From a checkpoint of a small transformer trained on Wikipedia: vocabulary 4096, learned positions.
Each number is 500 + 40 x the weight over its row's rms, rounded and kept within 0 to 999. Layers, rows and columns count from 0. Numbers have three digits each. The size before them is the row's rms in percent of the matrix's.

# layer 9 MLP down (transposed), 768x192, rms 0.0591, rows 470-542, columns 0-95
092:508584508468571526508580497508534505540424527480453462536542480519568477556511467494489521507470506544428640482501505499496496464502442472514506446566509450524543598532436534477465448521513530491528525465545484521533409458545540502440416505516493457416513527446533439474565496500494492436
096:517466517578498495488553533414495476486433533498472522457552521477543494503497532428525444544580523419534543498434464579553471490461490468450527540531474535508524543522522460432483513452492471486488474464434484509522527500449473499390531457477487564514536530537477494566460448462542480497
094:498531506522476526526567524523458473480509552576540502508467504515444558493512512449490503518429504427526519501457451447549548479476544450507458522535399563583490501479588409570470471539471444481490503508485511465454487566493464507552497468517572545505514544467455493426475377477514507583
103:487525535496433474522484483557463532446561525515521494458412439429582586518569457479532485439512495523528444453491415480529529524511496421586510494489533571528450487518487526502506478485511509493501512565532411593458586486524510533533463481447518466507454523519521494471440510549570542503
090:606544500476518509426482456482500521498424497373523435548426533494519463520491462496576492454564530450534457526508528544499466480498534450472565481437513493481460485519475524508558453539491505510565572516528481561521524492517471507461454524451497526543513473448563511476562465531547460495
102:535501465494461437478491462565488495454553522464418492455473478498499561489525492505525501562490549524431512502470476533506544421487475510464539477465494445464450577478539526605479562500399464515528501558494522462485548419496454486524430463473435555449446504534468514534473492494492535519
092:406578540601497495491495461493446556491526514462431557550555520479499493483511449508491561390505503454562491459519488577483458536527528535564479519533559419473476443442420513473536507476480459500517540574505558463531505501469490554518533490467545535510523419514505510440535539471493437466
091:471495571493561522458534481561505543474472483447534439439516492486456486606521488466475480476493514536468504468560497518479521460450506549473471502507515425450569554578519487500501564517543564500532506518455572431490484562452490538548489430513502566397463501423475496532555482487480547481
101:497566542524453459434614436536498560466416503519532574522549473458517467504447438480526489542515475521508468533520442427542527489441460553561515486556587457477478520504506496458493516443559435540539518497509529489459506488447451428488454558469431508499485499488536487524496525480571516509
096:530420509449509519466482526518548525478500502497539505471521474524505490554507437493521532504477452492490573557565475588494470457515547489525503471434508478493572536456460496545481558498533455533469559476564518593521547487486527516457439504477469418395498519522549436463459505528510506503
095:555433439509488506516522498460501445523436506486543536488537580472467551574507449529530491492489554514457498488486546551471530476539436493441494517483412527414493485468442476441534462423436510420486478510551420538424580503475521518466546442547487593486542509490526513547556532513498506524
116:544520459533510476513440408540503519507520433483537593473544515502485557545530521450418461493480521454487548490477485489464486493460475512510496536526516519504532472462439518524446492453492462506499428501515506457549562544468531413509502532533423510406521518532555498538571465457517496491
100:488592541528490423444515486556482539470436499485494515473548539483471524453475520536475526523489445566507434513471581510476561495544496475558472555482515462549498470524473483502547555514486515515512522492444500566440468446504451469528534488556466510519477496504436533478431494493453476487
107:457471484490496494470511492467491464495557474507440505516558471521565524537427506522506527542498467535507502502513483539518543549529445553502481528511568520457472548538509482517421529479480477474610445503516544439564593442457518467544553511506514517432539411450523531512550464544512488486
100:460504483540378492518507542477534506433495514544514557517528458469524465489465430552548479448505483449493521519477517494490488479431556583531543485508523441539462489521450490486469449526531585472562494511498475586534420558519496583521511521481530531459415471514492568472521493480527473447
101:542459479529444497450466498476460542561487571451522554518444482440481490459521574529482409484497467526445497488487512503524480471446502581500499479494429491437430520435525502443524518468497400499495494547499480492504562534457480546491502478448446496523527430553510461508475486573468560504
104:556528524530420529489443449477494541465452482430594372538499543437519489566493487479529490460504449474525466576530473556518521476470555539506509423497426467502469490544503483492479524511543514491459536400465529516521427489495497434496518485539532476567470462496492432437506443518523477473
104:506494535460493522512452565493555481595487563507476507536450517579493508564516467451517518502441474500471496498424513450526569464531503565431511528469488508527526523519552476485525543554447557514515502466511549474482467488484486509431509463575471477448571516574460535505490506532487476527
112:539509512552478502404542575474508568499487502476535527492500515487521488489482468499471557515465529482457560515475544532547501449488422548481482481484510548552464495487498494487403474550402459519541487525509464540458540488532518465475427477459490480524490575502505405454529489487490542564
104:543517511546577549447489472468507468503477519468546534544460562539500535377505588483535527464491453498534458437538470539522519464480542483460504429531502493462517578535472418538466498554536599548541439530492470418493519483496526563511490478564491532407508513475462484492576507522474465513
092:477528449492552533505545511519439513530446555418536541509503440511515477583531476421498512519443532467519433496425467553500492441555541536448610537521513415537534492559560538480490492535520562514418521542480524461464395554534499453465471559508429561531471561515515562523492504488487434525
097:522457529524482636554516483476480529392446550539445484484516518528461474558433542545504514487456499488530474480528528493518505391374536532520540437495539498567509518481566452500449513504504518461541495446489553485443476497547470473513517548486525531497519474452477532469417524523537459545
092:492509585518521426465511532438409504495432563488556448538552479482559526481478520503477505568499481560556483445450483533422454496453466489474525467569463477480427526545510445517500596444520448557575530569473502412493521489435464507538499483493532555499522417429495552511550493506434473460
092:405493447591456492499516415518455479487442506454456483471467529447447586505464497465569512492501511511557533557468464522462590466531551538569483521516511521470542482462535546497466537495524514424485473493529501508474445546476470511547545499472370457502502551503484525497495391519505550451
108:556498475485476491549474421513414506512489611472515486533549463461577477557544489471495459471431428464530503464543489558479517509538540469496543491473452507521529566465504454481489449513517510499435525579504512458497450455494521442516550504451535509446486428507530460518507556493512496536
106:501457475494496533444500460459519489555480561475496467564487571426487463445491513427492498534494548431531461484537462518403547463522536459498452508550474510454535573522495493499522567504487492542544454514532442465488441509460493481431567487537452447456546440500490460504465600475460546524
098:520550453536463514493485503492522503546511511523489459525513495496474443486435483453516542414439562624503518501466512530487481540534527519560478484491555495436519449457505467613509516456502506554490577494493523520473504506541473518469458462509423486507553562517438528445538471511587459504
125:536454424540549535496469441400519434480491517543492478515510517462535534504513485487532508486516568531497512477579499484486503529437577485451506455541489490515504472490424543530469463524551482524561525561497542492499410468481478525477435528574574533483555430495474450458595489490584519501
094:475458503544442452518424568474507390513446449506464456549562505558444474518438516557502488550526521488613484441487442538512539474491536461538535487537536521466521529471448495507489503464472471539506498452474434464497430488538492470532463503500514541485525507511502462493493557470445479491
102:455547477528500487498566499500425552549421526539437534520513522453502464518522476450434537548488574476521455505498551469475424449449505483487516530476454472363490488459494508505479494473551513467467532563548498505486452524448498501485529527579517510536513536442542469579426501398471490495
101:515484492420490503516446553557492517490533478497476434505453478482471569563512521488447447582459490503483494535517498533549498525480471496511492507448543522484549601475479476478575550466480519500538451474451503495561556552441495476467557440464500509532552519565434456520462487499523505523
103:470558489456418488450496464482454523495467513510465479494507485503555458500490561473530503459474539523549504514491419436496440531478472542539492564519483511503498483552451461476468536498450425466447503558540456505442513514502471471524519533463489523483596485544424499553431566491534521534
101:515430509453469464534491455492441509505541463438474459477521488454473497555479507424519508526493554451472476575539493521516510491426497478445510526484505536523525446554549472545434492541437468510511482496476444519547498461444497457413489454556509511533509527491534484455517502543445626588
090:548492458486454534444563546488462466440484436558548542441540464460464577452540483541569457521531474526468511512498509443493483457555528543507486504560531457494498524606520528435459574496475480497440516570428442513546527547512490464497561525489551561470552482437436540459505501470461489410
094:489521468496520482444533534520549539519537465427517487421437581531403549476507488491545574467499501489493499590502449503504532427546518461480456468550492545508550444428547467478470462449487540517507529541453427510507564495492560463535489576459467544410496480532474462505477480509513444535
093:507579519513537542532489500476452528458462480495488568497490524470489535512465498484508441483475527505474478558564455472480456498453512512484540525497502544555427506468423513466480418457449473512501596492487566516517473484504523534463463469477567464538529476507536474464460542476532470509
086:573521516508506512577438465555513503506495500444516514571565552510485527533452525506516505584495509511480476469483509580456511504512482592487494420516385451497520474506461522471508530514554463513440535497498541492556480485498419551512517451516469513526486530406490466520555466504461446501
090:454547507500500451495501512517456524496449552530495495519505443545407490477453489505491539556540475503479497491424551507469449490451472464508438490536509496489493465578555461526455505518480452522503478491445552489454439505506475472501498516449454538609456481477508513476532548505480480476
090:524506517495512487486535477535482448486488521492562524485518524485490545589450504521426518510509442561527569457474476449476503529553511529432429492528541434476463475479440543491429476499548450495418545492458464493535533408447464510537495448570555590494512523476502441624520395486540524525
096:500494504495511533523489466441553467544525541475510502506513477434472465513523562418477501464472565523498521525464530403532508540515444512520466519525529484523476465506532488500513495487468459507552551452522533502471579588534505500525482503493483522430449457482558440420418502498485487535
106:469472555516478537497446509514513516504516548515559508445514516556446532426531552436527539460511510462536434475512524447473497584494496508499422495446550552483540435471427597512559474443558505534506415470480578515518526577547482459545484524433528469429500472508525513469482466497488440544
123:478580528479468473541510531488470486566541497423542505445511488526639579529504574436495482540438470437505578433476454502450497543487403448457452563532455631512516455472518504464531528473483466495485483490531475590485471551489501465529573508516474513498509451445511555507483542521533531437
091:465482495503520528479488616423464495489521475483390474480518485444523480568454549495439477528523535517502523556498569534505510471535576513457461504480555497492511577582482530473413497511536506532486485464486461479482528552538476558499549452418481546481522527522456568496540484485473467465
087:508577508486487443474524515461527465491461535550447541507553516505497494514434497489508481450503531498472522551412482501474499511504589508529460407471529517485505522447507563455505519535481427543550513481498428470457526549453487485555525504511553511504530456492433520452604493480458470485
092:531524445534488494491521599534471540483494524490535510559425452462498430498475506453455505493514498487493495497413564524470452547511506517514533515541554472496494462539503420496418523560478536539516511473458518501440470574541522480450565534440532455485490491478496519550533556472529515508
092:486533499497444447471501476538523504544526511537509545547500500488484404498544547516537487544452458604560514517523465551407487473557488554537503506467510615519474392513516525488500521548441463487519545518507471498467462445502479511499506506463510454456472466435529523536450503477534471450
089:548481582454546497481525476526517500501461536476538499546561498484465545508425557500462518476489525540551470471484532440520527434420492497546537484522501501452551447556492438457404509461471540533550498558434490485504463459445455484576539490544457549536440502519455473428520428424472470514
105:487418469469488470457555457490535553546531472513487519517492583570566518505587562474467520537416441528483508490455499488463473547485480506511502471499576549464498489472584508560520562518539481544468552463492487501447563516405512545519466473474539481521466499453580477520484511471555494431
105:532546502537501432501497427493598395484477542562483461492560445530546534470474554511513521434508474574574472582530451467496541557474473474463485518503515492437481456523524479472519455541533505430601530433479460465506454477504531559538440499430492546452583504557529488494506465533508469440
092:460510479487450521499441523546525545466515488498449466497518514564540478544571484535459500496482428451501439491502416409500469442491550511543513427469519527474467580484538534481460544479522494506583475469405432513492515499530493434454516495549565524535523457449526491444491532512522409476
096:519472548460543552532490498487466448533434489448397504486486519501418548476436525460556556475497547491434447438448516508469534481464492494521499498488524490421527567432514500507488501518502471460536479514535457471437522473510550606491495536412558481469424534459495509469538557532539470516
089:506490543500510500472462498472562489526451466505496494568515490472482524528448528534486572488468462531434459538566481528473536565461561403549438521544496512537517542538427472497435508490467458519532473453479503503468430565533486556423503455432510515516479464531524505526515543472446528501
100:568536501496470584522532501517505545511432514493521473471530472448545511563477506492483483458508481536440574496513492450444441497474493534535510550520476515438445447516501550518546581551473460445445529542454535472485514469456555459458434472498536486487488530523552449530466475523522431444
097:438491495426591508442536533528501466522525516501513510602588559526500444528471556524463529503452455456464472573428471456502557430457501535522563435523488540479491553487446539519460524466521476446530537492561470493449557465486512572541505499501563502469512504525516536442521454445508505441
109:532465569533510482491570575500513463506449516531572503475545538537474505517510466536439514550578454528482479444475505525401479493485489471508470465561521506435481470430513524524591490512431530447427515551510502486437500537472513517479515550510512468465506452483548573601541518471486530463
094:513411485546549556570490569508410519489512523535501455442500443518479552551516527441506489591491500469513497639539542487496565524488543473479470467522475482545478470531496466476518489525498500400501497525458515553525498563540505545538530437510478524427540448531488489426463505509449441525
112:486596526590520445436493540537534414493460522490465470527435495444468514564558462419471528529491432492515461478571504509417524531578461482522488532499469446522526517533499522511559526622527479504532457478502561550464492415520593507467500423460536469428536481433532509476474477477575468421
104:505495506490608572495480448442507530546584496435445538491455565527461499536425457525554540562505485549522448554515507612527488493524409392526520495498498521478500478456531483537503496559524488429548512473457523470519487529479534539505474444418536453550463421519467466494454459515558522560
110:516528418500492497539442471536475465511490476472503400503500496439497532520544485473523443504469511540508427532435596597538449524466470460503533536486495506540536463489542535506536562472518395501584473556490496448499506555501457504535501507521459533452523482458545503457497510544528446497
096:458550586410456502536439494451494506594526498597479489532491520522446475450428521461398496498420498479530529515483475526535393530536501467576487451489532529526560558445517419503472446463540494552501501406494453525450505486547452443498470500452573454528519524482529508556511469491541512530
084:541473472531538543472516474465506519570507479528493439437455415494449423453493469486535483525516491531500481508433508549514571515545473596501458511496454519410475512520514481447432471553541490579527480491496382478524540418451559481469524512515431495505501505566509495515498502576570526437
099:497461494414503476450458522461503512461426478466485441502520554450396531533493510491440527518512453533485459520550520515480483572418485433468512519478521515510558481455499456589501506482484541557539526534500514548515538526524511507488490457493495525465563586547473485557563527480463479504
105:504529421512458501535492460504514481479528534479462474492541555475559513486484531467427627505488482488485452551630490500507619526458447493489502540510452555481466514504504516461510436415501477466491453433532547494555416432498518438521510440486425493460525494445469477510544503515545488497
105:514476448491525495529492444531565517463511460501489548469443502585518428436510488503497481445505538511555448479458445525505545475523509483501541457536481476436467510528473467407499493561566579446567462478472496484462520522551474553462438481485413505539513534477469490450459521491556510512
105:521494552503440477495452486513570516524544498480508468416482560529455490498475497451532533501543573572523496584536553541486580467553387543553480484446452527458460561498469494552497493477459509486513490552497530467544481464514508439474544479436498552517506523474541487477500514438530485435
106:545463524470442555491458482532518483435470389524543490531472494459527537568539485516532489433493473516522514482564545539506497510492553516471457477459491441474423500436534514511501468592457494494497503521498502557383459536514486514481535460587552517524481459453534507500435485485529448529
094:515407514413522463551522465519436499514483493573496559512541529507518556448578505456459478440522461506430519486526576495476539514521470525515544481510447529476510501500550492501446420494434570482517553488540534499443517525503463535538487398501468550524451504473520528506518496472386502508
107:527474491430476509531426464479543469476545477504406547521472468483420516547515481473468535485504394494558536458463503482485547513479490442513451507560475446500457550527523533538524481546460474492555492513541532527498489516473470476505540423539482483464523468532452487515530522457525566579
106:507506442476507500578506460555450532525399594503462550489514561458521544537498451515453524410487452520483582563505415520521514493484461541427559492531428454478509536454607457545530623473478463443440506557480504489519540529458506471487533507468468466472496568551455437499537511434514533508
089:543497569461466477484513501501472518467555493516488509523458524453458530493494439546516544482523546515519535581530485482478544443531484503556524545434560587524574511547519542546523447502524511531561498576432480446479477449480478458508471512433538499441428443500510494508509497513445483509
099:493447550414565509555517510429526479516539526459480564474482519475530498561449459496541496514557454458475560482515481539480492500548499497534457499521594514507581510499448521469557481454496478439513484467474437444528466448553525507537494575526532535468523473504533509521495469502481490448
108:532469475505477538553592483426555413497467413534499525446489499538414557535495497460558525512580558435553487537522491519558443473508508524476496481455480515493479527511471493493479554540512467495441569510522516451471420516481492495494471477569544490452503522553496490464602530431521504499
083:555526487507423568529535505530498515517471429472534523572517494489515516534457481511470532428578525471515515525408466481525519417594500519480504457534486548442498548497467409524443574534600474523451562549514502484518452514427472530529498496520490542516565495426479520522533496480470515489
# layer 9 MLP up, 768x192, rms 0.125, rows 471-542, columns 0-95
105:619552521450473528507440569522475507484498523542530504496478528566561493517552572505486490439487562500541492498575544447509460541490486493464473433406489545497597483476481468434487579509533429448546490419517555519526425544542507508495497512457490506487501484429485494406509496500479427480
097:545491529516530529483488529487481536595585504524459503514514484559453532501554497464499450457518469500453514476505430563526476508512482495489472503527529471436542516460462485418531566448457496573489460482492535516467516441607542474488450550442469455531433505473504480505492476424441534455
100:510470578478605483470542537470519507591462535488463492536480499494486556461429471486502435541528474528497533515455478467462497467535571566465443485539450435521575539606554488473546482530464532514488475473500494446546475471590512460499548561496524520482532566556485536499559570426407494528
094:420417477484451515473496605475552507425567456614499508494536537526489549497542492494503487499481509472509511529561479507528456481506486542417474476558444477432507500503463537494526497435476490493377459461527518451486468489503493528499536496552542476512458443499521505485471514436492540550
103:536423471508495503453539514484497486523474490518469457504536492485587507551581536564512447508534511469487478495520502505525441538498504527561493483512468484482519392540435431511507457447527448488588504499494477536497510528402476504454506564572488436620492476475539515430510508518500476566
092:456572471518494462538504518509512488480525509430457460485393533484559580472557526492472505545498526511521479484533480480514465448482541545584511554525538554471462523510532423449491483501474471472426497521421447568504604512427424531557440528511494485503557520434508524507501434519514484483
099:521462533478535500531483468505481489442543546498463545500523514504442555513505607437465553466507453454492534498479503431578511502574515492469536508519415484495419501530453488510505494428538523500444505602529518515544551454536463381505459455505526458508533468488502417489502476486474537542
103:465506476528500493554472445485498494513496490451505499572484438508484501472490530502503554410561472497500517456410616508508501491523456550483533538523443524450477539523520453516527488532503496527491396523527554385556541502458490538504499473533457506529494560531463491489526503489503453462
098:462534553585465422478560504518516501474502452581479467504536431486547542490529554543451509440535511509534424446572491484521505529506460467581447514465458433477486517537448461522498446429510446511495547476505488463505558446457410488565564476576587593529453498437494518468471537514512518562
098:437453568495514539465483466510528464513491500596455549474531514519554446536494534610610552464591463491539462458528494479588481527521521536491484447497578498563432515470496534486519490539468448463493487418470488536540511513535518453464539560558466503524496529496524497514487482459527525450
119:492473491532553448514590521546413481500532490467455480423518461596568501432540532543571471475504511553472538471509472466519485494512453622555469493544530482463463539461470537488487476540497444496477466595545475483576539455518536509433513525497532482469497535583505431516485387555528523469
100:519494498521582587592535464487535554502508532529484517415494467567501498564493465430432477556550468482457508494530453515509397528547469469474500522441483500438493510460491567475523483541518483495511494533487452460486540551474598511523451542472531474498499584528537526563469566505531528519
104:442493509559434513575473618517457569544564543470495427529490499477521452530521452446484468518528460502570491457459574511482454476490504516526496486526456520470507465527508437483546506502564518516492545413509489558547514519502433527460569525477466462527508502526504514512465591449526480494
097:494554427505518494459577506557483511411479607453456508480548472530519513514515566564471529462541496540540534537492517520441529525537545463509481541474499573432534511487583532527482534469505399523463561430512548490462523452449542596482399516521520490439517525487525500556464516472495451547
101:455500509528487462474545542532468534509530542513528528526412480527518484492526463470429493468515454562532458481478430538508393470477508497433500517511467542493547452472486493528529480473512491485551543523539496544472505473446548522499526509512486540509463506541498470468545458480501561564
109:451503496529537561581489480445499376542517528500520530450492459478454481553589517495468531560572558487529526498469578475499505521488492456429546502444473533489458423475561463493487435528491529496499432471489532437491464547464547505555427564606463556448470541482475564533511442526427549483
107:460493491501426428506481521488484558478486465430490478478428526543496536475531516521523488512508391537513517487465486477548494404549501484529523503588508567506512530449463478451571447487530471606484469513534461538490537517468501540479427553493511428508515452466493510522521467481504486528
108:447521499558569596459561455493454456488509557497502545550477497555488503581475525492422470505529540504505498477508550495457480502536492479486511478507452438482422535493510459494479507468534540425503499460489470451518462561420549544507528489495534503564435545494536529579572446526474484529
098:496531517482542420440535466445469484441481505471530478511452533542518469517462496563440461529492585537398403527487546464504466512528497536554496574502487465542493593579505441500531523438529563542481492499507531529494539485445558543515529527513535469535530483492448544554560510518497470483
094:502469553455505434468478476561505520510501489519496482579502422470570486392484544506529534486532537511424542507518441459463416547507517470525510457390488506475402479448532556465465549407545508493506530378503438482525553483557528526470436483538548473478542508493548491515478482538512507533
108:440535554492524508514506489520496442549481547510482588516495454484515482518501446452525535521589543487462502523536546419494502513523550506571485564433486505482468452585549518521543465505520509588407450487466528475467573508465482535454554511456501440554511472575490503480553475572508467501
098:463508519438450489508416479463460508404549475495533504513483463519454509561355519535499535372485488481502530539505491485412511626468535547517484455440472541505520523492524524433532441464563535513557483575521518499475552450557594505507455522507465462595494512466447483506511490440447501497
091:492503523451542425571539521555536519486549411501473491469451425449480556567445532510485489529451479446428485508453514570461442495471540491417514500484547559525475453572515543520544550432570542526495490488546516482499559568500462467441531507488488524500562525521525503456534523542569530520
111:422504491498453515483463491502515561495513493547529510548553450495478507567455590493540522539545480446548528482481479482541422519422462509427501553487462514478541561502487486451568418457518490582448445511486519470454508493407439486475519531489468539549467522554535494508501491441445530495
107:412415467504538472532453492393495451440517519535463458543514475440516541541424531443525530517463454565476485448518459482492472456532532523491495521543539449525456528470464467513492485497488495491469455463543553509462495519552451451525514628533463523583559446554478505523464473519553510471
094:548494524504542538562559471485475545528487577471509499512476562503427455549536419517450518507482509419412574564479500541499500502563488438477547482510513534534483482496514497465476459553562408505527461431411494481531564510513528497511501515529563491554473501534575509568500524471455455566
118:498465506517558523513563461429478542489517517527440525543493513490559530526466549464583497476480577515600557509538514441518479493512517458436549462539465460464606490481541498451478464556461459524492524503600586507490515517449435562465490527457485523533548441507429479521540477459571503543
094:524455523517530482455518479465482542515541540507485462504575553517496508439505518517514463508513467508434498522461542532492524503467501484431566441516520502568445497540459484467487507494495474511476489476456469526468508507592441472554514472556549584578453567545562568449542409531550435456
100:511497525532529520472495515477530546489525517484463540530531495532506417484523524515517514504446462527505551439500498458480544475511533405492526526490496540482482489473484509524526513455419492553556524477445502477518543474479498492515541445569537465464594492532528450446507452502614455459
099:443537506518471507543534543419480557481483467510579510483522409514486507458483466494515582467554557500440462451371470432508547474511467490575543577509551569443506475459533465474519490483473450493505505448518490429506488534491483457482457449554477542554513492564525441578535442476439476570
101:472481486509534486502472579607520494554409577507480485504523498542526457533495526494526454519492540496524505482546515527487492466513482474457494512549430593542469453494515481503527427483475481499527476572430494467450436480460465474492563520514448487471537535517481522479534523426495563521
103:496462482502503484478453425487404523432561526552483506477457520481514522421475475496510493454465476518498499534588514492488517519505539552377396507488609458521510538546484504508479528473529507519557522461542456529495556532449410529465482554515530518539481474518520514484518515502516443456
094:457419512563570467467506496496476537536514533503410490557467504492483456470541481549495518548499512510505524475514473486491501517501485446506505487490500561505501468431471552406488459534461525496467470457592489492485527468523501500483462550534521439482459543520496540522522520513525460494
091:468556522516517547532448505463566487502421535484482537505516469582533500542547460525467462554433560482507449506526513460423477483458507547545476520502540578551456538568503525528510519458490462522521510521488564575511479482575517506507508480568445540532514491492499514565526517469488532479
092:515496473480494485477532465483489448508528472546509407533541446564561446495484447521526479553553431571526497502511482482509476552495508445543492547501505444448552495505497492466467539576497558491502487557547399514419532532515519456463510533513432603512484570530516503506559589527510530472
094:531507457453508443491472522459495452491525478469505503540527465519432570488497497483481532497490563584503525505540477495470552547444484498493540540575576586494376494515442501447473512480413580541537475570548508540464515556537447451498517516475469525450441475546549559515516466501600442490
093:547443524479492466443538512497498477478524488540514458427564517506509410431572560497518494537508537528478470436575518396482527533542495485497502511403536456449541533540460555474515508503473493501444525505571506497540494595447474554462495441531437513495461578578528518532433514471458502496
095:506489474570562503516552476545480568562575490527479523454469522543544428476477519503565549425517506503507496519535478508524471415467529526453536578429451584458468547465495532556477462488509545539492490486542582496517464518491467445529487525503525471473427491468523497495465536481454474523
100:504514494494490506488503529535430582456478518562498511491443545492460480497521565483460513503459542438492499419478539508533480529553462503420497476534461521486486518557549490492532532451478545504535474391492569529538473493426535399495529510539495433519404467545496498523480484484474535464
105:514493476456542460509572508457493446459455434485510523541497536419578470487468441478483443476546521446533588491534462477542483473501505480515493500547435493534422547456521497494479482562515412511467524560571452476461548463481534508477579531529457508481459539472498453529541492499472565548
118:546479555584516417515481499539454518448537511516520580575443523477548464534555480499564521507497523475469503472545504543498470503544487534452558498444545493574488466546493456479461548488516434456517534462503511498596517545515478545523426496473416510468452536483552548495541467477567503508
089:545552501509469451593517475525524472481505543509586439577547498515375515471523474493475533487500527491497524467536540478524494490515523480482554488588499532539517458447446410518605511490506507463499461487537555580487433461508501486509503530560593518497473456493531464490476471577470538552
090:506453565536452614518471502511418516490487518435532484490595471554510475473571461585453465507523497501595515480477576593520483487442454468479491520417477517453503439548505504495509513452471476499497491535523530544444521409548576533493513471497496461487485502511554421502460519436400467544
090:470505528440515528480479424525528533500477497547463446486542511561550508396435556478522501501496506496489566486463514504579582464496515532441496588506455519506516517508479581445488462508567475470501471545477496483469420530493510517472507452506518451550428537546488458502500479538529517454
097:464520549477439560517518479486503531477555403533472544490544462535408536479492488603494519480412560515471535476531519541507475468555520504571504467519449537547545502481487545486569554415541491457562453532452529499570479408427424444485543438514482490479536470473573467494533484556502538491
089:474509411478430462520508509504512471475540452519518487435524491529525536544477552454534499488448413452473563508467423522474433468536530415473505491530537419467566466493470493464540536524570467514415430530541530524553495510550566499460470456514456456470590447572512425475463544466522502526
101:461534536498549529501488506549503540481481559497498491499561502460494520518473451447521462466479550499518430498487508458501482440543483519416540546479468442477442469459477486444510470456547526481493468510537442519486526517535531522496479499540507577484470568508501469533513481484497462559
107:510525492495530527549511526591510557497445451535485466527538544516486463417537545523467461504505544479482472546541497432549475470425552511481503513481480487502463466524447521478542541548538493499510487485514496548434428435548570534537522481556469510514537506471558527418476516470478541415
096:524515501519509453491475459453457483527457501523548480482553440503553464495454515513479468530570594476422579518459531497437510516506541592503571567443518445585493450538518511528498501583528465477531478444452491449487487463515474497545470538544449509524570495454413511517534484524496506489
087:522435502516514503521498607422454491474493532465548569479567523524469527491571465505476468523461509486457488550455448545531498482559448557476475463501493470543500433530476489453556525512472458488459513425466588533515499528477453526492507434538436479520530436573521513542568478524434477509
094:563403458513501418596503485475489460462473507591482433434573524479523503566462476614511500505482424446507480501484452486526461553579545499482523548501393461484482420475515419466521456479470483468462511519561457531602512476519498514468520524563449494513541486511426445547541490509492540504
095:438395505467444513472460467508443441434526539461528495516456472570466512483539526499549427450464514516517475548562511513580479492524487583514434484446487506569521509453510517495455537493538507490473552529463536476465535499501516543555448492551505552540456463426491480498541526488475602464
100:450567560556452517486419459453531487494519527534485451508511483530465504412481443446475483492551499522531537484486462457487487530525550499451425498527444515514479489481488516494491496475540472499517527585435510510525524627502496468561458464514556492514528411484451462453514485461526471574
109:482491492501481488578513418427394502473460521553535519499485456487461525516520465488509489527476518490530546526444554445621551548494533511481542463499514474565505513519483483445486481459508518451541403519463511473573535550494516502490473464423497572593479518522478493539436500542472506565
095:457560473460499552401525447445516470452574491475481499507497497483479443531534497544443415468536497502471467463479434481469474424562506478543547550544506533500522550490545511486579500471483401498521425558478435557516487476556455510424491456507515528503423510484537473443508526480495575512
110:476541532466497447482523494482446542460519472554423474527473495524481528514482542486497549526458547556390551490447493477497522524487546527463476568491506523570509453616537492555420492470485447459451477534522478467465484471474441489528456564522561560542508491481437509498508448473483516584
096:461413503524492505556452507567432492461484502493509491542523494493497465478530472471509520476553464570534512513488482497533465454469557446578572479534622551505451545561493504504524486532528486517455444503471494503484460497466425493471492479533515501472494470644531516498472522529455512510
098:504498521504541505480560507501516401436485465490480541549510397527529524472451491537493481524480528503430534475502440518512500527503499532568449567501486460469506531407473553491525446486436526491497513605527473452506493526402502466504499474476434427569520435490467499589495534460516586451
100:510575418591533512498499522555486509530442468535487508494554558549571469569536464472516538459555530499454532455500488484522536488479493457452527463533495436503428511585445524500471478484524585470467422495581461455480423529498543511566529510566538486544505525478488440492505461581462539439
083:459521516493489421565485505504476423440519511516408551492516581539484515542444506521490500458498489480527550520583484523488446506528461541509452525497461494483454470551459518508522424416450540478485519554501532529495602477504435421569489456464519543521519505468491504522574560489526516494
091:517507563500493565511492536488491454463516485451541486540588457483495504483504522519446474471545427512472572502507475477553535520469524526554459559471460500502416469485516518504535460478475435552461494470488512504504519501480556495449466484551453501569528448527469532479559436518415465482
103:506484434538568491447530514553499460502434472483589550527482518500578434503517457542455513507513437521568461527466527512454456534476503487541582483516557419523485452471509499480592478541571483454514467560558463467467450530491530563432493626458476519520441537506506484483509429516503533540
104:499512482536488450439466546526432491480486506504505497514496414421462518515474515439509510531523458488458580554571542480587416570586527553493479524443490467504572479495509552543488551439508617490495525546478473505506559516451503520503595467436483561532481477582509567493489565531521533534
101:461496519513454493427447525552465487540545483442543486570559449519513534515559473435468504493482456497512422451457507472504517512470466525512486500480526555464534483544493496494497507522453477537481543518487473513499537607457466505440455431605478420499571482562479559427528465460425585519
105:437459471477485465532512485533475501495544523449454467438491569510449433464520584544467503541579554508490442543494492430530494499490526480445566552540496509559617568493530488455510504448525508515454489467562515566499494459494558489582438562485473386510545483556479493482486432516498520456
104:438417442549586433546412467495564532512463551480496391537466469446527515530517464470556534507442454483516536534470506541504507527495522514490460547525453549529525511509551487464552472534577468453495538544501537515489532528471488474477423538475469526474614517522476536531540477570551455502
102:497482568497522494534516457498436514546454516491507469504531490475499447481502500616519556514511532476451514609480458549528471497495572519511517522442509574576482546519446544492490529493509407502481461512448455551532511436551507517468459519569457514487525437530506508545459500557433471506
103:516463536456576544500545546489474476508538481534471509448444490544529591531444474512521490456454602551477483533511504487523534473477536516507471500496549489503534437457540597456491476457446530564515494495512529496492471519491449497514514473431534485444490521434520512547490523509499534494
093:481529502475487497505542573506534564491537505505476509481487504492507457520559515462483434463445499512522478467505492420482509524438444497458524519608496530441467387496468523467503531472521456434491512455456514545484469542526511464450522547544494539587539519512498483478513441476410501431
098:517448455512519507440520457520474567504484564513444471541524510518484506428557592458500421489463579517553484498513460458471564548433540416499568537502487499476454460526492455468548477494509530529431490500497489500448396453500530494554499532515531555488521552494455467394517520498530494530
101:590505452539564390529527600521529497527474549512468468510583487500475542454418456504539529513414563467508481379574519478489565553516490516522504539469551473535554466463449545503507479519520546520493451400533561492523494511487461498418477527503471527522495511474452571522448420496533566443
091:440478437542543490556466500498424446526550474496470473485520473453497464430518529484547499462489531540444490494507523487475428550422482501539486481503541538520460554552492543543476502525523495527519539500504491491472454483534465462486466450527432545541456567468405603513474490508510540507